{"n_layer": 12, "d_model": 96, "n_head": 4, "n_kv_head": 4, "head_dim": 32, "d_mlp": 384, "vocab_size": 512, "activation": "gelu", "norm": "layernorm", "norm_place": "pre", "norm_eps": 1e-05, "positions": "learned", "qk_norm": false, "attn_scale": 0.177, "bias": "none", "tie_embeddings": false, "parallel_block": false, "init": "uniform", "init_std_qkv": 0.058, "init_std_o": 0.072, "init_std_up": 0.083, "init_std_down": 0.083, "optimizer": "muon_hyperball", "lr": 0.00593, "beta1": 0.95, "weight_decay": 0.0, "lr_head": 0.00696, "grad_clip": 2.0, "warmup_steps": 200, "schedule": "wsd", "decay_fraction": 1.0, "decay_shape": "linear", "final_lr_fraction": 0.0, "batch_tokens": 16384, "seq_len": 256, "doc_mask": true, "train_tokens": 125600000, "steps": 7667, "dataset": "wikipedia_en"}
Each number is 128 + 24 x the weight over its row's rms, rounded and kept within 0 to 255. Layers, rows and columns count from 0. Numbers have three digits each. The size before them is the row's rms in percent of the matrix's.

# layer 8 MLP down (transposed), 384x96, rms 0.0828, rows 45-250, columns 64-95
099:148074117103149123107127098101133088155120149193145135153127129107118096118120111131167106125184
102:113130108126102107142101114148129114134127185145148140143130130127127166145152130096117096128128
108:107096135118160137131095153109107148150148099101158142157164158079132111174173127114124128112126
103:135114140130122112118106121168122108090086182132118127193106125117134171170127131129105145135137
094:134155090120135120120114098158107107127114163157110103080189149137171146161136134061102118134131
087:115126079068090110131134111145133142140111126133175063145158139112096135150142149134132132133114
102:136095118115158112144139124118134131110140160132151181111076133137119148131108109142125170166109
094:140138165113151170111105122139070108091139144108119143130123098145111103098118140129141112112123
090:139113136109097166156128144118129117131100132132109122112175112110093131117154180118127139115135
092:125143090130149115149153140127134125118115135157170136076128122128127115133143107151146142131149
095:125151129118138113156110149098120142143131158113169104143101140117102123141116110112131119141102
098:138172096123120140119122122105116163099180167095179074126102104123145124078127132150119140109135
098:101153097115127119131124151103103101087129129140132097104148130129139111133099138140133137119142
102:189185111170109132160141138075108118155134099150111141119157137153159093132134118129140138107086
107:109118144109126117162103111099115115138134128124136113117142104176130114128126114151121195105111
107:112179189100107121148158122118099150124159121119137107122101150105148133129127145067118136133112
111:140120113104126139068098157140139109103114112148116143160112119151139119156161101112170190149143
108:120156097132113145133146164115141128085127131111121112080127080116129105135128143110118149129164
108:150118172136158166092125170127120140108116098118123144193087132170140197063125124138167130153160
105:120113130143142171129152109127140122112113117145117130185142107099124157157124086138123140167127
100:118133147124100097122145141174128107154096120129112136111119113147159171140141123084128113164160
096:109143139173139176132118157104098123152125142118139096163136116124149137115159119149149155148125
099:147125117141133162150137179162101116132185153086116129137119105138132122093133141123110109123107
099:136105160115101153144087145127177131121071148093169142110157111119103141127116114128124143087130
104:148116134125161127108139159084094142117126139139077181126149134169103176103154148131116154083139
108:103119176106151112145121116148096118137141119136099149102124145112154104111112111097147130108076
093:115143123146113142114107117146128129138108137104105160136148145145150157100174138126112114089110
107:100090159124095149126087103135122138150096126129112101134109086175154142123134143128155145141127
087:148123115137100105141149136134121152136097115089098112054134097094109133106134094145135131109124
108:075153125134148150130117165156145165117109170075116159082118080138144093162155126094137100095158
106:094105105153174150076110146134096156106108085122116148134141156132123111152155106168120169130134
097:112099139130118146107124135086116152126162151129123112110138152121116115128111193161117114131115
106:128172122146144069134138090071120110094162117119137134125165129117143102099151146106126111093138
092:107155094114119107109093154138082158119113111119129150154182108171154188124161129126174102121141
104:134091144118120118117149131100143118130086100100157148100173105127098144104132162119159123137132
109:087173120136136111129149125105083113123146128145162149124100147113117129130176139122120145096127
092:189125116114080132135136184102125121174149108128148088117126073132142137144118119153122155149132
103:150119112120148087180116127090086127112116122110104125102123124123149129128139163147098088099095
090:132179121083117135101149128127105136112088093160120142129158154144140172116133135150123115142122
102:134148100120100154129119126166145149147121195115128126102125120133148177132100124133153109155140
100:128124109108098101125112115152131153129132093150127115149121091142171129157119151089107158121123
097:131165146124121153129118114133130140158141148131143091120120119087136113128112152149115120157108
088:120136157131157131119145142107162125146122115111122119102083124107163123107146124108098123163085
095:108160085112084160134146135157106108126128156105129129131115073130134111092172117115114161128147
092:128116079176127111102139098142148154155182107110124151118112120123173109130103120153112148101148
101:117136143153130099099114085129100119126120190071119128128109117153132160084135123114165087129133
099:158123136131187143112089140133097154156087130170139102109106156113107099139175138153115145111129
094:118135097121156097137139112151099104150167136124160137122120093090119112152167072124169161130118
098:108135149137143117172102138134152144104138101119169128166088072070116114158111161162140148132165
112:112185091093163114133153129129146172126133150085112129102150122102114105091105149146126112113098
099:140112092123061146144097143154157176121094139136140116143097113122132112164102123155168136081109
096:093166134121126132124147139155136177158143170120183118158087116152085150144152129110111101136111
094:078131092148118133144159162135139102091150105142156138084131123140126143149127170168138104138110
109:179118130165169100144121142125155133070131149143112151139127137128126161137129123133112138105163
093:112148146157153115121099095113116106096098153137174141095094131117120150132170121147131127099107
111:169136138169162148116150102119133104159122143116159127136112143108096099116138125138137176111104
093:117150117114152090109127137137139124167117088120190130147124147123136139123140132144128118134102
105:096121127100093154120178096142184156124134105119116134158154136105105109121123135101077139097137
104:186137102128137123105178151081122148124123141156098077136139098122107135130145114100165159141108
108:126104152104152116148130140123126137128082093123128165117121198147117130125138136167133101149134
097:128118161118144151115114137102146082171119116133131181140150137120130120112138161100187137164135
091:066109099159124124118133116164157119093141150096086153145111150145137095112137130131123139144150
114:173098130129176093121182105189130155142132150108161140134126140097124139159122148118118129076114
095:125128139128119082150129148115156157115137112081149120138132142127076118157168069139142122112102
096:147129133097127137102099173151163121164079156134151099120164120122120124112138167093160112117150
094:121106151127076105132089130114082155128124106155161157102080109096125141123148119137111114148126
108:127139139141192116172097103125122080113113138154126088110147115084111135136144173093125084103125
100:132149124109108144137141119145140110107178109133164118115119121119077099133098170129122128108138
108:112165146132139133159116143066120107162136132121124118116186132098120142128096126131115131114108
101:132115139160187116142127189135133154147104148099146128093136114130144127136208095165115113145117
096:115188120119155156151108131160122119160133114091151124153175126145131115099137159130144124103108
102:110117143137100093141111142097131117120157097159174161146112139091126123138097154130118151122124
108:140136130148109102104118103130168126138119097128139143144137142126161164166089160105086092145117
100:104097171099111134139169145143136133128143160134134128095124115160151166156139109135140121094130
105:103143158182097104115115107111107106178107161108076101140161135135116136131090148101163124142123
093:131130137112146099143168120137110120103130128093115137103095090153106153118123138131112118105140
098:153145161112107103135171131109112103107102087130170110162126131088161121124175127126146117100132
104:155089129135125140163126114147096129121122126096093145105148123182127117141119148128097124098115
096:173118120138105094141106151133147127144139098132117122105143153133152077138146140090133147103088
099:187186100160126102122110112139094147091117151128086120139123125143127109130116161186132116106110
100:102119099138081169158160127129098127113150106149116144166118117129144143127126108110156118155154
097:122134108102143107138145149156106095142143153119095165180171124094109138116125107152143131133146
095:115131094200066122109119150092084146162088122136128117115161093116106146145128142153134138138123
108:146105155120131104117134111131125088172117136148111135126156121153161071090145104170121103150114
106:146128101108145129143161138138157112105127138128090102196084154108177115129117129094106140138113
132:110145090147145153132114143141084182135143107101119104074089121148164100097163147112090138153129
110:159111127104143075124117120133152109145160119145112076149120150140138111132166093123102144159147
109:145185147100126122139128120095129092143135125125118115146138169115092127110084099132134106117107
102:118110112109106147135142112130137132112111097157116145175143130125130134144117114115130115139154
094:096113148131164108162146127103094127133114151143137154135109134148124090176156074072129148132109
098:142139147131150123107152105108137121114096120179114131119133095116154135082121135123154119110156
102:134101138126145164090100128133119112128083135142070106153142101167140152168135124111141128128125
096:121141185114149105125138118095114104131098105127163135166119154087122118122086105109127147152128
086:148159150072146129130121094143120120091133109130147153121124144110135127118113110104131174130156
094:118116163130134136164128114142141113153114121116126139093096128092086083134156147145162107193112
102:125128100165146171144146114085168117154104136117146138137117107131116141126114144125132112122135
111:151113125136115118105087156119097171130132120155112151140149114097168150122150105159135107113141
090:106138130107124175121126178149119158130112102110165110112169173111110124155139145094158116160155
100:115087122104108138158146134112088109179120165121150140158139123111125109151095120131155091122137
098:108131127188144082127107118115127184157124088127127114140110128101172120105171105152124142093177
104:131154104106100117152124141121139195130137159120105097099137169087132096158124133115152148089165
098:139127190112145130135100121116125111058111124105177109149132110137108136153100128102106094138081
104:140133121124165109112143108152155091170120140132080140132128128125153155097176133123129121150139
103:151122152098092120132124107147122138111137089190130146160113089109146154146150098146109129139125
102:141129139136184185128155144126153109085105147138178150071086116126155142128145127157138176110149
095:133150208168155128123124142111137094149086127190107123106134152164154139123191165103134105138135
097:141102121151099143123074124170116139111115102131105146131094101133128121195107147105126099122123
099:122133137103127085177143149158181152121081091103119137131154128140114109061082101149140131136139
091:127136157083142109144086137138138101087109164114133127161154117177121107111122150159161128162116
113:127083116131121168109106168113096119154172162086132151161112153113101161092085136140094129170148
101:108105138151126166146149170105121134150142110092113165151092127135114111132124120124106117109157
116:077161115099107090118101111137122154161108113107142134137111125159131113183152119153089139147137
103:133135135163099114144137133165105130149110140111122100110174126133139123116093151145113129160138
105:188163139111115110139096145096153095138152128136129132179127099192101116116117160105146144147123
099:107132132137082139099123115097163178163126150093094142130161121169144103133134145131145160126087
106:129142059131164129072150105107142110134164155127154157151118137164101100095119126146112172152118
103:114104177131118164118173133132120095113129113096104169113129147150095111115155116121128129079090
108:129153130160140090124114179113139174121094100108150113143145122127117096109142096134185135112096
114:083104115125113138138123076073094118081094097105153124155142158141118126077093142156141146144147
097:145098149182161215109132127119130126118119091136154118121099112151129086115110125136137096146149
090:147076116140149119075191090164153136161135120142094128127133137155104128138157114119141160129133
089:110113134142128148152122150155187153145127114115129108124142128143138122082143163127101119104095
096:159153158157114111164123105132125197101164071112153133088145143091135119107140133162097144157124
107:124081152116137134125150111133152117168136085128113126116129107133173135175161147133121095113125
100:150155130156125112119128122153165125144128074132169086089146146170107099089133117139101109120107
096:105127133089119153132124146124085098151111118135099140125112134145117132136093107113179129089135
100:132141102120152167149120134108154114106115145091095138112123107114106129082101125136103097132123
095:142111152113158117154097120172120111101126134112130155109198172091158131124124116078163146108074
097:159165098142134176099088132136129088102144123133145103132104107130168153117126112125132088141140
097:100147123183173122127087052110108128131130145159147141138149149137133110119137099110123147108165
098:149140166119126103108130119108144123129133129145135080143141114101138078151160115168125108129101
115:098113125158097119108119120130150087118128113161141146153105128109065096135121104128065132130136
101:119075118129147148200133130140117106131093107153189141165132121105144133118115147132124146168126
105:099121151123115165106086102093147096139159118142104100108143134122130157175103127115133088152147
098:117108153086074129126127116145149091111152136143188133175114119116093104143084128124168165150151
103:129126123094107125126137109093157162105105135179108124139114125172134100142171140108198134135116
101:154147093090141080131145113087109131116153183116141109145166102119129138127135103142134136123103
094:123113125136096115081164164115085188134116093121182105175132142131139111122137128158092122132164
101:200128130096106102107121081142149137104127143112156103107120127105153148146170087112136133124145
094:139129155133144118133121110101120163122170141086100096178146107142121115113147160124127147129124
106:141162138092105147122184137104108115104146158132123117124117118109110124177155121151115122113155
106:109084105141134099116114117098080152093125160142084080135209080126160122136114144135135147128130
094:131125157104147104129093131166145135120124118145113125170137174123143147138106109107093123130196
106:107168112162131131151141158180125147133135143148102108152127072114124139136143134118138110098128
098:075115146119101122116128134137148098157113125162106147148106095114173073145108143098098134104093
081:141155156129118142126168109160144118096134160084143118150081142141131139155128109136144174118121
107:140076091096169148092127102141109123146146123125152080108128125167131117128117063148122121145111
116:144147095134143101160135128096106151154122170105130150171130144121164113091180158101105106106146
087:123166094133127141131180116137127096132130121117143101130130195101094138087163099133089122153161
096:108110086100102157083129115120116175143167107085106116144073122140137091109191145147114178132088
099:093133127121067151144113090143144133146151139119127167144176135099169103109130123143181141113115
100:163094167095122131129115135142150145113096113148118140101147086186115155126141141123151139115144
095:149120135156096129124120120131109139120153131160107147088117119178106115172137106098144113112110
105:135100144092144113094162132098101124129140133119110127146123129166089128097117114153138138154153
089:118091110143150167120101080194182130121179131157116109147129116133145133162129120106080127128123
098:116141097141101137155114148173127130094120115124170160150165121122130156163133106130151113115149
092:103135150159111133082139102114143137138128149097151133165167136107127097117109168159151151153164
101:156114096098131100199115123121137159097091099129107132141139157131106121133139140161118129124117
092:124118169151155137131130156127091115104119088104143164124141152118125161152143126114123139160110
108:142104090190161089111162137139124098117107119124198147138110131104081147108116120179090134118149
092:137164091149101153113151113133110134103152191172122143126168119112148114089137173155156107066130
093:119139134111081157156144095143095150146137128146098152151094161160148149118116099082166151116111
098:159090153115129111076112163161131144153109168102177153137105150132106112087132148159108115113159
100:081150135125090083086142161094148184111105154092165116139143106167119126083127146143112086131157
100:162136159132107112140104072151130137132100137163090116139126108138115155111108133106148130157131
108:157119086112101130167153128134105084173153150124104142145108169123158124132106087138154130109156
108:113145141104125158089093106114105109122143144155086116151118130144155135118116147096140139104096
092:151117151132137121104122102123120120118100155100190130095104102117126166102101145131138150145121
096:134127092101189100116145155151107107158149118162187131116127107176100085144103139113134155118126
093:107116109130114127124129124131135101123126091131151125097138116140090147121139116146145160157182
097:080162108154115113131120109137170124124152103068124130096118163120133127112141110130127141133102
094:060100095116121181161158139116162132118132161138193136112114114115123147103095117141123141144136
103:113156085143138131151104078119115148118093127105131126162122169148119142098107119082128108147170
096:140139115152083094115129135095173128164128103152127149121110095086117157118128142140102151145106
097:107126075120093157118095152125180135119117076150116103179121148078148102114133089139128131143098
101:127143113142153127148128108153096140108117098148144114109176104081080151136099156107114119141121
096:134182141118119110135116087120121139103166111137080092183150129121161109134143150149111110107130
111:107136132129129161103193111138142113149108129098108126149147098148141129151137126136125143069087
095:124108122107178078161092118070146109142162137125188166137118122126122131147119151101134089135151
094:153126153121130133101138145094110134113149113126135142161152104153126138125104130112082089132111
099:107125156090149158131137135123127140107125122103123123134121168090137114124202138130120101153159
105:103115091120131127125098108155109152142139111169147127103106142123183130152141107128135117126161
092:140109146094107137114151106131140129147136170093085126131137081144116146123083126153148134142075
102:146110091146173115131094122106127149100156124098152103142090110131126104135114118122136170120144
095:087125128139092100090129149079128119147151151138053149119131148123131141083131148158120167109131
096:154146146139133110132128094121169114124111101126120123094098122099176156101132137154148141136151
105:117152111130154160145066128127124129119123169120114165138113142123138121139142105149099122097126
103:122096106131132130094144103152144121121095102148147101147130152135120106174165114151115112116147
102:078126093103140157113134095097116126129129138143176133083119116102154133099110130132119144128118
108:101122107076124147095081112120162100151111104100133114160134131118133133128115117148125145154100
100:118097115136148082137149138139156096141124135150117094169188169113131165124133086109114110093159
105:133100117093156146114086173145099141171105090144109131153140150134111114122112144122131147118128
096:141162135175143166092081124105127113124093159133113116132149159098149113102132165122167179106150
093:133111117132132107121127115139086110098164104157109096131169083185104138103147168119105113148154
094:148150133118093095144121154098140131104127165122148153125132098134130132154149157138120108164083
096:144075138153149124151087142147139100147140128122122159183129162128132097141151108110157107094109
092:139165130140146100106120142114102108129132116098149132114129110142139114099148112132151136104121
094:092114121086152123126147134108099132088142135093150140131165119119129116130091051165134113125079
108:115096100122145150132128178124096126101152139083176129124109130122122118140134116105156130162136
097:171132122109116077118135125147151133115153141076144089111151124119140139159170123137153105106122
113:157149098147122104141107103137176136165093127144123113133149114149110144096144133152122095073126
090:133126144115120136106111125135122111129164132093110173115119126130169149131194129151086125159078
100:116077136102104163127146131123096147126139100165142140098136134120130127140145142148109134118157
099:148129159129080081166137116102134118090116123137138125149145163101118123134124099108125158130115
092:101173141136125129135141139124086124128125166076088126129127170106147118067155118128106068161136
106:110186141118143122123120071151152095092141120115131101151096128128101157143130116145097121133155
# layer 8 MLP up, 384x96, rms 0.0827, rows 46-250, columns 64-95
096:164114044127125108123137182109144143141113159122153142155143121145131153141134122146117125101097
106:137111094133101119114109099124143128131142131139199132150141113148149135165079095141098114121102
110:149102096179140118158141151110126133161140120148148152115146108133132108115141095135176104142116
099:143072095116104110103080105069088115106154096098133130109159157145106098115116121147120103134109
084:104098124172132113132109152144157142075145123113056165098098132116180101146118132143116128160153
102:080110121169150114107122163111143140100110127118145111119134156088118141146175098144131117122138
105:177116086111114146182123191128158110168068137116137141134116072130126122120147165142109114143123
090:141140167127154120130125107141112160118138103092110141149117173148128155146112161102156135151131
102:144119100110149137146112128127142138166134149121145094174109117121111098130132087120145088114121
098:100123128127112129132092127179174135133140119136110132114145104140180158149134171163122111094083
101:122108136084130140157104155159147160160090084131179145112124119103165117153136139145134154152094
097:101115171111155139189136154176108127095173149088143119069123078124109146148154124117092122157132
103:069088145136118104138111104127125135137140139114165152093107166118116147171124107158132099129095
100:162140145157112162177137165131107111091120146189140138140128143117139129138104116157136139110166
104:076112154152104081134159101154153145160120093095156119109128122139117110116147131119151130133141
108:153125154139122114180146127149136143156090096102126137124102146085151112116107081121114121119165
104:122148126145111154135135159076109107165136158125124114115101165158136106131143141184133145176185
107:104060111117110154119130137110142151096118116160153100130127157116064112142164165171128143112114
103:099150110104138119186122145143148106095158148107151100110111171139161103128106152140141113125078
096:110117119116129182130099129107101136147093130104146122118129113148159126146099128171109179098098
095:129153134100110118163086126146134137126099146088124114120105179136096137157129110129146150131117
100:124080117141127124135115144131181123117118161148130156119149130140125139156099134125160147092161
096:142131122121164091167102104161122141122135138116154127135109146122082140103119125145164116126121
108:146130135113115099132136072103131125093119120114098171099108115158174126177163092125121136123143
109:113115075136074136147113176114136139107139114159137128142060120129096169136119137115079118118161
096:141115115109118138132149105109125105146112145142132122127139080108096093143112096145133119064107
095:086123118105101086135151163109106114124142122141121099093164112121190075164135107113070166117125
089:116129097105145094159113083108072078116111109115127177131131090133144152125150147155121188130144
108:136127083152122109162154160121154151129123140132149125153149092140082171140167128136113128106106
101:104053121114098116135116176152107142135111127109134194138118140147138117111151087124141106082137
099:127124121119137125125098123179139129127115147150141145142124072154159163166138112132116192150105
106:118082121115133122095116122123098096102131135096138104098098138065079101091104118146117142091156
092:092137124113070077186147148161125129070159131165142120154130147091114131169131144128134083113108
105:114111155145126131162149126140139125133100154155124105103173119126111082151125122177096157101130
109:149123106146139129136111155167141129141142122120132135090136118170082075108109153137118085180104
098:161122141140152111142163085122111140106130131141117142141103145120097134108107145105112102113152
098:103126152136118138150123140125160137145119150155122139115114145130158134187134131132109136123137
091:122135169135127113142157122136136099133199126125141144088121129115108123134181132132166150134141
097:136124112135173137116132157139163137113152114141142098122114138114134157111174129140113126166109
099:112145141135156127171105080153127091131136157114110137132094171134104113110121155151110129164137
097:135126130093108134133096133182153123129132130057125165115128139119120149153148129142119159112111
092:182167110108115138137131098108097098121124113180159151163125131145091114143096118164147092107146
093:125116116167082147091102112102136138119118128198120097107149162153143102131133129143091109101085
087:141161143154133144153159174156151158160073142174129114089126126130092127143169144125144116133100
102:094117098104080132134118148119122124129149136133141100123114122092132146167144107121144138131142
107:139086137114094154145136111104150097151134133155131123099115120124064114110123111135120107129117
087:134143125131143139134126082083117136125082088127148145110130145134127125155141127121127120142151
099:161104112130105169155153149120197109121087129172114133123094154156112139156148086105137144110144
097:126121077123118122088168132194087139125114131118140128176102110158133098087134155129134119124147
106:119148118141146126104153164129103158131125140120124138104121138185080114155125150102082144129156
098:121087134130153118113121135149185142166130133114142119091125111112099130129141138121134097165119
102:140113176142131119114110088107129125155135129115100157143159140147122127112169085156124121109153
106:135077134133145111140116181139138147114120098112135128124145122136115123102102123116064116114117
087:123127137121113127145161161128173092141151122098118087129112112167139120107123132123087140134138
097:158119105142139138159185117154090134075115168131106079109097121132179129114114102117122141183085
099:103105152157143106135119118146121116088127125167110156081097152174152155124102147134147146154131
100:116130153140114134100098129112159110150159160089150150106133142151081160137104168140135124099165
097:118145113148092159123173114100133146118095130098131133112101161121146162078151118141115138090161
105:126158092117115178121139158123119103154097118093147128134115133141102113114139128108167122104148
090:103129120110100083121144109111140131115119133158136062105133137143104167113183130147105126099099
090:158122152161109139175104166169169161157122104168130133142133143110156125119083134126166129112160
111:116145156158171126116190174165173147116137117091110150116095119117098142128064148139120148111132
101:106118127136139124130117118115095117147131114146120115110116118150141082108115140124157173130200
096:088128071143115129112115122119098136107172103071117123138112139137142107114123123119142108096160
098:152120124138179118127128182155174128101158187127157132122152162121098136144100093117115121132110
114:144137141106126123124126150133143133110108118088111171129107123143119123121122140146160142127103
102:137146143128192116137111133123096077113146095139161155122104105128125104133109127137078167135127
107:119089137134148125139127124113119116116144142144176142105126091151114135147118175147139155155154
099:129147091099163114174117134134123098118112140075076124130119135137105120087122156127157132107148
100:159147113163069081118152150121162121099118152132149109092125085158150149135157086155123142107113
101:136121096148155088120131132145131100113095112126148129114123173171142131127134108178148136086112
105:152128078140111112164166127107130177128165129086168092110138121098142125168119053125137074117136
111:177133117137158150158177121123131079152109164126149113154123127105129091176094141122122138132129
105:141051132130140155124109134132143124131127100115106161130103084131097157128126114133080122117108
094:147126134147138098121070110092147113134104125115156120131130109130129076126125121114106125133112
096:173118079104121121102149093109172144103142159124092130087116073127109123184124130121122140176145
109:132125157117142136136128148133142107113110119152148085101124128104071146136126108144140134114106
089:113155127154180114118128163119108154137126166140122145122127117162129176129115110180127107104108
094:103104175089173148151145106136165112192123137128148106103099111144116133183161148093098133145160
098:181160155104134062104152129145126136137160157169134142123133105136127148128134136130111156119123
095:147099140118116113148098104138116134145139094139135074123096063111146124097143088120068117108098
099:160095092134123134188158136091147132150106130087088081133112138118139046099133146130164136145166
107:056159148109134139160116086129147131099116124125154114118135146118123130130079145162138124114113
099:147105134127094151109155128123143111104078093136117116145109098153133143125087099168122116100143
123:155105094110179120142145130143120161135138154089148128109125120119168126120173137161122160129138
104:081074141130102099138123107104123133153102068094155096091120136143136108120148157135074098159109
102:115090137128124126127159112110143139108084124112161140123149115151119089111119206171167130133144
111:125129134130118137135105146117108084105121158074173116122111150132091179096098168123109125168150
100:107135124126131129130135110114119141120093163149139162137129136106142103155130169120097105111152
096:119137126123082076176108132159120068079123161080127128140119087172099111126143122102104164140116
136:094091110088099111136106129123111103113122119108098105088140100103091143085086099099097120084074
102:156117119147122143147152190127093112129145151110139159105113126124078130115143056136122130152163
088:119106134156118150114133142112157145084117085122111120096104093122082145134121146128117104146175
093:124111137119138168149125128135155135090141122126178135152145114103162122151125097102105180127060
097:121093132102125156097129103169148172155120123136132138104101166118139150147133139176171103119134
104:091112130095094113125140136120135122150131116142126112090110142131115104088121091122163150131108
097:114121086143138076143148151129087057121139099122117123125116109071161082153114121131126133125117
104:138128092148099110147158140143089122084084094119130148097178150162110122140109127115149140153118
102:128105100093104148147123165094127160144127127150133069105131115108102131151101105092129143126137
100:142079140142108135143129134114097107189144137113132113104102142137107125145143135127095140129172
101:164122110125099100153130140160145144097154165123141088109152129120137129158130138122158206108143
101:109131099137131119182158121140132115126092158130152165136129194165152118105139129089091169119137
098:107090105149141101115113127122098147134134089120129114165093084149101136115114110142159118126073
106:131125117134087091090110136142164060116155156127155103134119162169078167153105119132112103096130
101:123115094124115163154165144126103129142130111091119095096169108103107085118114138108102105117136
088:132141125126094110126134152134093088129123126116150120141096121132116126096152094131121162175161
094:117147106143145125105101176109147111110144088141131096078133145091160153164130105144081130110117
094:098160181116139138156143156157100102143116093169102139108107132122149148110121145117132123153112
113:084193108146159144136139175109149077137113136109156145127132109166135122096088120145122148107145
098:094123136094102100119130137150080142141137105156138116139152129127139157164145110132134138101118
122:124149131139144210161146151126138143157114135138118133105109171114116114112165114163133125113139
098:154125137123130148162169117131134141097125149115140109110148049116145165134079096120159105109116
101:160108113100093091128132160117103117102105102123165138105115149141132155118148082136123108145148
098:128111149100136131195108112125133106150145112187129106152106095116125123084125122142133088126148
100:147122134149150076174157120132135150103148073111104108109155166141140088115131145152092108121088
102:148141107123149102106096125130107122151138144137152106117124149122145118178115098150143112167176
110:119086141100084119128114093166157120110110080118142146132088086149160124155155133174084081098088
103:106062115112061133107130106098107139179140125145123152134119146098137102136119118104086164119128
100:125109128136105101117097110152121179085086104109120145125161145140106143134133148142124136119138
087:113108162105135133146177135151065065144150134140159130114114098153142136133111089132113125135139
093:129127103126102099175172084125139148093123143105121117138120106126148124104132107137121123110111
093:128121075126141161122171159187129102117134162136124078138133137140142144127131187074115150111147
116:103131104160106106133121090115101081092096138105099148123127151122121147075106145123151107130140
093:107133095091170071147165135148125149126102107167166135109088148160136143115145163137103137161105
089:076098123111180126117100127138151126128104076165113112141150093132141101146113172138141128142107
103:062143155143140092142178130081064087136142100124118095116138131095095125147140132144121125098156
095:129104110126142102118150124139103094137155068116130089168120116142107081111122120124103133131118
098:125108107132140118168170150146094152110146132141123104097153135161127145132134117109131149092116
101:132114127096135149165099133126143099116148112159116143170096159130113139109109195145107140118145
102:124087091119144102130167154133100112144094130110131107143131163127135114125086104102140150139148
107:094118124118126114147105083170155126064132098148154156127146153139113105140143150138114141123139
105:110154154170106137113150088163105129163149177168133115142088140138144145140135137180131111121144
100:129105150138125118129119118130122114135136125109153085145084105160106111118144150113146107103084
095:130081130154134124119121086168109136126100140147111091154128136140138104176131112143157147090081
095:137142117191145104144143121131109134114118139119118136135106082112087125132080135157102112095140
102:106116070131127115144130150167158136131103110136144105114093144165111138165109125185134117102140
095:118152124138132133133128084159128145114119102102122178137124132148111140177141109143167096104175
102:102140164142119143154150142095126128143113149147132118114117078153101112145120135152084130100107
101:129089102109142104176100124119137078054167108109121151106117126124091122120111114145154159102113
103:096158124147150109126111153129105103171142131107147140104123109111133107106109151146153143154146
093:140166093104109110137196111152138127144092121156138166115157176131163148099135111155110137157141
095:116129100135129146102126155121131159121100085122113093111121116170139130134117089144109074153127
104:137130087096153139126136116117081127099143097114123143125114117148142114099106137171133133124068
099:106096165183128162127168145105138130148089156158145100105114128151140110116137125138103081150154
081:134097121120165108168121190102155114197137112126138083081155125137137144119149108151102096125118
107:093139128146130065167127131093140119128155104117115151081118128112110096112160163122115128127152
114:122116138182138080143137105138119127121154138143144116118108154124088102115065141152113143100165
090:120120104131125090140121089102114147089092109103145105083185124179130116124105136115117119132092
109:125125153114084139123174130160100103176144118146179122103122119135125134140138151112112147098117
097:132139164107162149101092182145094199119160135171133111122106135139115128162104126105102140127107
097:092109107143126078068141131184092054173188141117119122109127155087139111146149116125127136089105
094:138157100136125109111104122122160159126122101108173164123084109131096139124106134136159123137157
107:125122141188147105175134136146120109185140105125113093109112139145103119121144126169141111068110
090:099091129141135144147111130078117140126159060077115103112170139126118146121102135144099085127102
108:096146187068122128140128107101138114167136119131105089125118134112160130098142111114109084153129
097:125105111123115108160144129114101112114168104117094125140133062130150134144142150157169076125160
098:116104150126130105120140121124117113129152168110191087126098081146125117124153113116125100130116
087:156139133117113152107108101092109138131126112123152173121132092124135122124126162104143105092144
113:091132155121081145145154112145130136118121130168113103132131136082115136136164151130122168138156
094:117108140151085147099180151111137142130132121117149087121132142131113127148118120130091099112135
094:153056090130154122084088110114153115115116145138125111147150109154088152105121098189097139151157
100:126133124122149146172197131143069122102142137133113055110135127115112133121117074158136110118164
098:181137141131110195109111134142149100110098127166131099109104108140153109154125106154089154121101
106:153120105138118093143168127121132097176155116157102101111134093162145106139085144132142150076096
106:098114088133111090111109084104123109122125144127116112092132118154104171124135116107127148178142
108:149137153125142110133124147186133147135107118113073124097098101156125154133144096135086105135122
097:143129136121154120140130140168084143100122115084111161101116126143109103132123120138108088101125
092:140131102106172119120147127150140127138116122131129135135128130147101121102117151147179086124148
090:136120139169127064151113093143109118130090155158124125132141144160157143160157144125126122121048
094:106164095122128155124127135148133167137131125150158105157129094142130151125137134125126126145154
101:107134144128116143138115095118150095127088104105133120121102151098131092138097100139127119127056
097:131154129103122142172107144158156127122107129128123134112087090115165152157120097128150141142139
095:122110133060066115186148154123094113127102139119111114121165125100122142160118131128122115124136
093:139172132041187153145110120129120127095138115106131142095108117139091148158109141118127129088157
105:115092122148122113114112120087154134126128128086133090112117129140124086110114128108140127105127
100:102086128148115117149138126135090144148158121116142150086127148140134152119112107109173164145152
104:134145128116128136139132156118146174090114101110134142131095154122109082097135123120074154141142
099:122145120160110106102125129130116069081123158117125110161108149094103085109130098149091161103164
097:139107113118124096129144123103128119111188151094134135095101151122114110161121106124168091143118
094:120107160130100121110122130120147133142128132171106126105091121174125146104102131093151174102093
100:129151115189125118146116133100110113170089127133148112121159111169122171177155117137127133134135
098:127150095118161150135120152145114151152178075130111127120123182116126136125153119122097129112134
099:139153142164113119148122133102154148093126125124170085085120121091126121148133109159115148123092
094:140139069150168125103095130119061111163132127095197148126138172121134137156133106158087114132128
098:103130114102106121126146163122096097115151120109121144162101148087108114129094118128145138075102
094:156119043120133126120116147114150152126149150100129110087145083132148139174110171166116127152122
111:105095114118127143106120115094125121082105143088092132086164087158127189170116124151110163082102
104:122093129162124148125101132160164158108117132140130172145129091121109132169117123180134128129154
103:097127141125117139130105159150129085079108115116129135115138118125170133126152149127135146117121
096:143130114141170114118120141162137127105127125133138171136124139124096130130155175194096157126111
098:142169122127141095174173154172112146124151150133112101088137108097106160102136120172164128100099
097:095139102135131140143166102150123123127132150071136133119123083148142151128132102083111086113170
095:125136129077120156170121124132099138127064132163147095114088101109137158155159169125128094163134
104:106119156138158144159160139129100136156132116146154119085131165126125166169166119138080112138179
100:137104074132146114127175086122135137130156093150126104116100098155131150113116101137122161122104
099:144109122139130059115088087098143085112145113141137125158109141158125127163117125147116169149155
098:139136125114111105073123093117120150122137101158096116079100147178164121138135132126098163113135
109:116084111105111126106122120154099109121109114172112102107126112156144124147153116131138127152116
101:121132125098115136167128111119043090131142154140156105073101128159150133110153133134113124138120
101:146116158063113129131156114132095115103110101167142149119122132149145043107116109179123151108109
099:115089085122152128165121154163171154138110117133108155114144162128123112159103153144107161144150
097:166179142071089100125166083110172098121128121075129128118121152147141085138123126145116129110134
100:146151154085145118118136127170153171152103134073145145130144112101089079117097135158143112074149
093:154120155133184123131133122089130146100148127161118130133144160109115131156130100104131085145108
102:106105111096142153141143161090130150113134090102158142076102165119129097118112098162162143128110